Part of a small language model's weights.
Size: 14 layers, width 640, 15 heads of 64, 91.6M parameters.
Architecture: learned positions, biases, tied embeddings.
Training: a variant of Adam for these matrices, 726M tokens.
Each number is 128 + 32 x the weight over its row's rms, rounded and kept within 0 to 255. Layers, rows and columns count from 0. The size above them is the row's rms in percent of the matrix's.

# layer 4 attention query, 960x640, rms 0.021, rows 553-565, columns 0-127
size [ 86  81  83  84  92 115  85  82  94  92  86  95  94]
[[140 128 182 112  65 146 116 148 125  73 120 126 117 128 166 100 155 128 154 119 116 140 124 159 135 181 194  90  86 152  91  51 131  77  14 141 125 158 143 122 160 156  99 118 138 109 168 158  95 184 128 118 131 149 163 113 187 122 154 135 130 120  95  83 132 155 176 107 133  77  81  98 157 129 141  91  90 102 142 180 114  99 148 128 143 142 134  55 111 126 107 226 130 162 130 145 117  85 113  90 155 176  96  84 153  79 122  58  74  90 129 122 115 132 167 126  88 177 108 162  96 107  83 216 139  96 121 164]
 [ 50 124 108  97  67 175 144 133  89 213  36 109  99  89 121 127  24 145  92 101 174 132 125 142 152 164  79  92  51 139 127 100 164  73 114 164  89 131 128 105 131 127 114 174  59 168 152  69  87 147 146 196 131 135  75  85 144 166 154 111 101  85 119  70 125 168 101  76 152 137 113 125 155 150  96 141 107 146 130 156 115 181 117 138 101 148  96 122 125 109 108 143 111 108 114 112 131 148 153 115 150 149 157 119 185 137 112  94 127 162 138 204 139 187  90 180 118  95 181  96 147 141 140 143 122 127 106 168]
 [125 160 203  96 106  85 148 153 100  91 136 141 107 168 144 122 126 165 137 147  84  92 152 127 156 130 106 147  93  91  74  65 119 182 153 179 150 128 138  99  88 187 101 132  68 138 133 161 140  45 101 143  91 121 135 107 107 166 130 155  98 125 120 109 130 110 129 118 142 100 206 142 142 159 145 141 104  88 141  59 177 160 171 143 171 150 108 188 138 135 136  92 165 147  97 133 156 159 184 119 187 133 106 171 131  95 176 128 192 103 111  88 146 165  89 162 194 124 127 121 103 158 124 150 112 156 121 166]
 [136 115 100 147 109 119  84 115  91 121 153  75  97 193 111  68 130 140 130  97 121 118 115 125  98 166 151 149 167 126 163 118  93 165 154  59  96 143  76 114 138 121 124 129 164  68  93  87 130 127 161 111 156 163  89 119 142 126 170 181 123 181 169 170 127 124 125 145  51 133 123 147  83  55 123 140 147 108  81 164 124 113 136  80 107 116 152 188  98 120 201  40 123 135 151 126 146 126 100 139 140  91 126 151  85 135 107 178 159 178 119 177  64 173 123 124 119 119  83 108 157  84 124 122  99 129 163 126]
 [109 118  70 144 103 154 143 162 149 186 128 140  86 119 145 125  95  34 149 158 140 121  65  75  78 106 136 150 135 155 131 142 100 112 169 149 175  86 140 141 199 109 149 152 125  83 136 137 108  93 127 133 152 107 143 164  99 164 118 110 118 145  50 118 112 162 175 156 154 178  64 101 136 148  74 120 111 181 153 145 125 132 140  82  68  89 190 108 127 103  94 143 109 118 163 125 102 115  82 121 141 194 130 105  99 139 120 160 130  68 133  81 149  98 138 137 117 147  60 110 129 138  99 176 133 115 120 109]
 [149 118 163  47 171 124 140 124 154 125 136 150 103  99 157 167 100 168 121 112 162 174 120 148 101 186 160  89  88 191 152  73 173 146  99 145 129 125 133  91 134 161 120 157 115 183 125 141 125 164 140  99 150  83 158 104 183 151 135 104 138 133 153 110 106 101 143  43 156 188 177 119 143 158 215 153 124 112 169 113 163 154 188 140 130 129  91  65 181 170  87 162 147 110 116 170 140 126 117  88 105 144 105 160 199 111 143  36 170 142 129 183  95 160  88 106 122 183 177  77  95 144 160 144 127 145 103 126]
 [103 103 177 122 194 100 148 107  53  82 160  80 164 219  80  96 160 213  91 174 174 111 147 116  92  67 117 131 116  72  77  85 138  83 171 165 120 158 132 139 122 190  71  90  96 160 115 131 157  85 179 120  80 119 115 128 130 102 149 189 122 117 187 203 130 133 162 130 187  79 150  83 135 143 142 220  67 124 205 129 166 149 149 127 136 103 122 136 118 127 190  92 178 179 115 183  75 136 145 134 145  72 126 149 116 129 122 130 134  93 150 160 142 145 119  17 126  38 153 107 132 129  47  96  84 142 196 103]
 [171 116 114 127 133 136 101 103 146 210  38 158 139 122  94 111 109  61 112 116 151 154 129 125 133 142  70 106  67 165 115 145 193  90  68 143 101 161 128 106 155  92 153 158 111 164  81 148 118 127 123 191 133 139  67 103  96 153  64 116  57  87 109 100 179 141  84 122 120 184 107 119 147 133  95  53 159 149  54 157 114 125  86 144 115 127 161 160 144 131  93 143 134  95 125 108 100 136 133 174 100 136 119  66 128 151 112 101 104 158  85 165 104  84 160 159 115 149 100 136 148  93 135 128 144 103 110 177]
 [124 153  58 143 134 121 128  92 185 168  96 133 169  78 111 145 173 105 150 137  92 141 155 147 149 154 148 103 140 197 170 194 123 112 140 116 133 107 126 130 131 100 121 166 132  93 140 120  96 153 147 174 150 164 149 114 156 100  69 112 151 143 180 158 126 113 113  99 138 176 134 119 161 173 165 212 182 145 141 125  87 130 106 157 130 102 173 166  73 136 102  86 106  94 151  41 170 122 129 174  68 140 132 105 120 156 166 148  98 145 135 163  76  65 127 193 142 129 114 151 163 119 159  89  84  97 101 180]
 [114 164 125 156  86 141  69 149 105 144 158  96 167 187 124 122 118 132 127 100  88 103 144 146 196 152 153 152 183  92 159 165 127 120 120 105 154 184  36 165  52 164 152 142 156 138 176 123 136 137  82  96 150 133 114  65 145 143 152 144 172  95 145 149  82 130  99 107 139 137 118 142 123 133 148 162 165 107 117 114 142  86 107 159 100 155 116 145  79 106 137 117 112  92 140 131 152 148 178  50 158 131 154 141 112 112 117 166  99 160 138 177 111 171 137 142  70 104  75 110 127 102 136 136 167 114 138 201]
 [175 163 139 108 151 125 137 146 194 101 173 155 183 173 139 152 141 181 142 127 191 113 168 158 150 127 172 108 140 179 122  79 154  75 131 146 154 108 167 163 121 165  36 138  75 119 178 157 143 177 141  92  81 106 141 122 101 133 127 138 154 149 180  99  13 122 151 122 112 161 200 142 100 168 187 131  94 183 153  90 174 113 174 144 193 135 129 111 189 125 154 117 118 155  61 119 140 160 125  91 109 176 105 147 157 124 139  61 153 121 113 161 120 187 149 106 139 154 116 109 141 153  56 125  66 137 160 133]
 [119  99 119 163 108 153  70 200 100  93 115 152 163 140 163  80 124 121  81  96 120 108 139  74 134 116 105 120 170  69 112 133 144 150 150 127  97 158 193 176  77  98 122 134  87  90 209 121 137  68 138 119 152 132 168 122 101 106 195 130 103 139 126 138 101 122 142 157 197  93 145 127 121 110 116 135 159 136 110  89 148 180 109 176  94 121  48 185  61 118 139 102 132 149 119 138 128 137 134 124 128 118 122 171 171  80 119 156 109 140 153  38 197  72 120 142 124 144 121 179 105  53  95 118 172 158 115 129]
 [163 151 176 130 195 125 137 150  76  96  82 119 128 153 100 142 117 133  76 132 127 117 153 164 126 163 156 124 148 145 131 102 143 145 162 120 147 121  78  70 165 162 129 114 121 143 100 122 129 201 147 100 128 133 102 111 134 140 121 192 122  60 157 161 145 132 116 129 103 151 102 140  89 173 197 106 116 110 135 167 104  91 160 184 100 109 159 109 126 146 161  91  89 119  81 122  81 126 115 137 174 150 125 101 130 127 132 138 172 202  93 196 120 194 102 126 163 109 117 124 125 188 134 107  94 164 145 129]]
# layer 4 attention key, 960x640, rms 0.021, rows 553-564, columns 0-127
size [ 91  86  89  88  93 116  92  86  89  90  89  98]
[[137 135 156 126 101 192 141 102 199 122 123 100 119 101 180 177  99 144 203 161 109 127  95 125 178 142 183 118 170 143  97 133 139 170 125 162 158 107 113 208 184 118 113 114 116  99 109 141  19 162 151 103 167 140 123 114 156 102 135  86 133 145 117 149 130  38 126 174 155 121 129 156 175 161 153 154 105 115 146  97 119 116 122 142 183 204 138 179 151  96 104  99 121 109 147 112 165 144 122 127 152 135 117 120 176 150 117  56 104 121  81 148 108 121  99 130 143 176 115 103 255 139 121 148 106 138 147 146]
 [140  95 107  92 117 191 115  93 167 154 135 106 116 106  96 165 128 120 179 141 100 186  74 143 174 162 169 122 186 137  62 164 137 184 143 133 150  90  77 175 159  75 140 159 143 111 133 145  77 120 157  85 158 129 117  56 227 166 111  89  72 150 114  77 131  19  83 133 144 121 197 207 168 152 119 127  99  64 136 100  94  62 145  85 152 129 106 102 144 111  60 118 118 116 139 158 152 128 126 114 129  89 169 166 110 112  71  83 127 104  55 156 101 102  89 125 116 144 115 137 235  97 109 148 102 125 125 152]
 [ 91 144  91 140 153  79 120 133  98 115 158 110 183 117 111 136 123 135  73 125 173 132 174  97  90 171  54 104  89 120 156  84 164 129 143 162  77 136 161 131  86 129 130 190 148 148 144 122 184 129  69 105  86 106  68 165  71  83  71 197 162  84 107 116 116 180 187 146 111 113 165  70  72 150 116 142 133 206 136 148 120 177 136 172 149  93 110 156 125 162 135 154 101 149  88 104 147 144 134  75  98 168 137  71  99 136 100 124 141 175 195 156 134 107 112 110 180  72 173 129  35 151 183  96 110 138 154 155]
 [126 153 125 161 128  88  89 166 113 170 130 123 140 124 149 113 144 108  99 176 164 127 171  86 145 134  95 138 137 143 139 119 141 114  91 131  57 169 157  84 120 168 102 152 144 153 102 127 148  93  69 115 107 116 115 164  46 164 101 173 132  50 136 149 130 222 151 136 112 138  89  60 103  95  98 111 131 175 119 117 155 173  98  92 107  79 122 135  65 109 199 111 141 136 105 105 100 160 142  97 120 138 128 107 122 154 134 129 132 156 204 137 126 122 161 102 192 111 155 144   0 108 163 118  90 153 101 102]
 [116  86 140 117 185 152 111 168 201 138 144  99  76 138 119 172 141 123 170 131 151  88 144 118 170 123 131 138 150 129  47 145 111 158  80  89 184 131 135 121 132 104 109 141  50 128 116 151  81 104 170 140 174 137 166 108 204 115 178  96 135 163 123 150 153  68  77 142 103 141 142 194 122 153 113 143 166  70 151 105 103 103 142  62 101  75 105 114 157 137 106 170  97 130 143 122 141  99  99 120  94 152  88 103 148 116 153  97 137 102  97 115 158 131 100  92  96 139 102 173 185 113  57 138  74 128 105 146]
 [121 140 147 154 148 144 169 118 125 155 101 148 162 127 130 159  86 133  96  90  71 141 109 147 132 168 122 147 131 121 139 116 182 143 105 185 128 107 125  95 135 137 127 129 142 146  95 130 141 173 161 144 124  82  86  95 125 131 141 140  77 147 154  78  97  76 119 106 184 144 186 151 225 171 193 133  76 130 161 100 157 184 141 157 188 145 129  75 186 153  70 112  95 122  90 120 169 159  98 134 146 175  94 129 182 119 103  67 133 132  43 163 131 121 122 153 179  98 145  80 192 178 117 121  97 151 106 178]
 [136 133  96 125 116 255 165 131 170 150 146 106 224 170 117 128 141  70 134 172 123 118 196  92 163 109  99 116  96 164  76  90 144 131  99 167 103 110 146 117 118 152  67 129 180 103 132 100   0 169 102 149 107 106  85 146 108 168 114  33 143  96 141 146 125 118 184  74 132 130 147  59 115 126 141 147 131 208 173 179 165 181  95 117 187 115 149 121 139 145 138 119 176 180  85  77 141 150 110 111 119 101 150 106 123 110  97 124 102 146 137 136 101 136 158 138 149 155 113 100 127  99 183 103 102 152 112  66]
 [140 123 103 159 188  22  98 110 136 127 113 125  99  76 135 166 128 132 200  59 137 128  90 144 115 160 151  89  74 163 126 190  94 134 142  93 161 136 110 115 161  67 155  93 161 104 130 128 236 131 159 104 123 109 164  97 208 119 118 197 103 196 138  97 159 113  68 151 119 113  77 214 156 116 138 135  77  47 115 100  31 100 125 129  59 177 113 147 181  89  17 124  45 114 164 142 129 182 141 138 159 185 105 123 144 134 110 155 122 104  64 144 123  77 113 115 134 116 114 140 184 116 111 149 170 133  95 161]
 [109 131 170  81 170  63 101 114 137 126 133 138 104 115 123 163 114  79 125 138 146 161  63 139 131 116 171  94 105 145  94 180 117 141 160 115 128 113  71 130 168  67 177  85  89 125 111  97 255 133 137 146 120  80 173 120 190 145 135 180 119 200 147 104 134  97  74 113 157 115 100 213  82 105 133 118 133  61 124 115  71  99 153 122  81 132 150 160 158 112  30 122 113 103 155 109 109 102 141 179 126 155 172 124 120 155 107 183 131 140  49 120 164 130 126 169 118 132 119 107 176  96  71 145 155 129 109 157]
 [136 133 129 155  58  22  95 141 128 200 121 115  92 133 145 118  79 116  93 104 114 104 106  93 127 146 100  87 145 129 200  93 121 128 142 131 118 144 137 123  91 146 163 122 172 102 105 154 255 143 110  97  91  91 129 141 108 119 153 204 158 109 146 131 152 179 145 171  93 109 112 164  89 142 127 113 106 140 119 124  51 168 133 140  90  71 153 128 102 105 201  98 115 103 166 130 139 155 142 141  88 105 163 119 137 133 119 138 133 137 175 145 153 120 127 183 162  97 141 190  12  69 153 146 157 122 144 129]
 [144 151 105 128 130 130 157 159 129 116 111 135 222 126 111 120 144 114 113  65 122  99 168  81 118 189 119 147 148 127 178 118 146 113 126 187 157 112 185 142  87 177 115 147  87 145 149 119 105 119 118 154  52 119  94 135 110 146  71 158 139  94 122 126 114  79 177 142 122 145 161 121 167 149 183 165  49 201 119 110 126 218 111 131 126  99 135 112 128 101 126 125 176 109 107  96 147  76 137 112 173 144 128  77 176 105 108 117 128 128 140  77 130  93 168 133 207 138 162 131  91 195 134  79 131  98 106 134]
 [100 168 107 141 135 130 173 115 146 159 160 180  97 104  95 106 176 176 157 160 134 104 130  72 123  92 114 122 149  92 177 158  46 153 128  52 123 163 164  87 107 103 110 159 144 128 186 156 194  68  52 111 129 137 140 137  71 122  95 127 157 103  95 136 130 153 126 123 161  98 148 137  97 131  97 119 195 123 181 121 152 109 132 121 171  99 105 122  83 108 227 119 149 124 106 154 112 156 176 149 125 101 150  88 117 124 172 125 165 142 215  95 131  84 108  90 147  96 172 168  94  91 109  47 134 100 138 110]]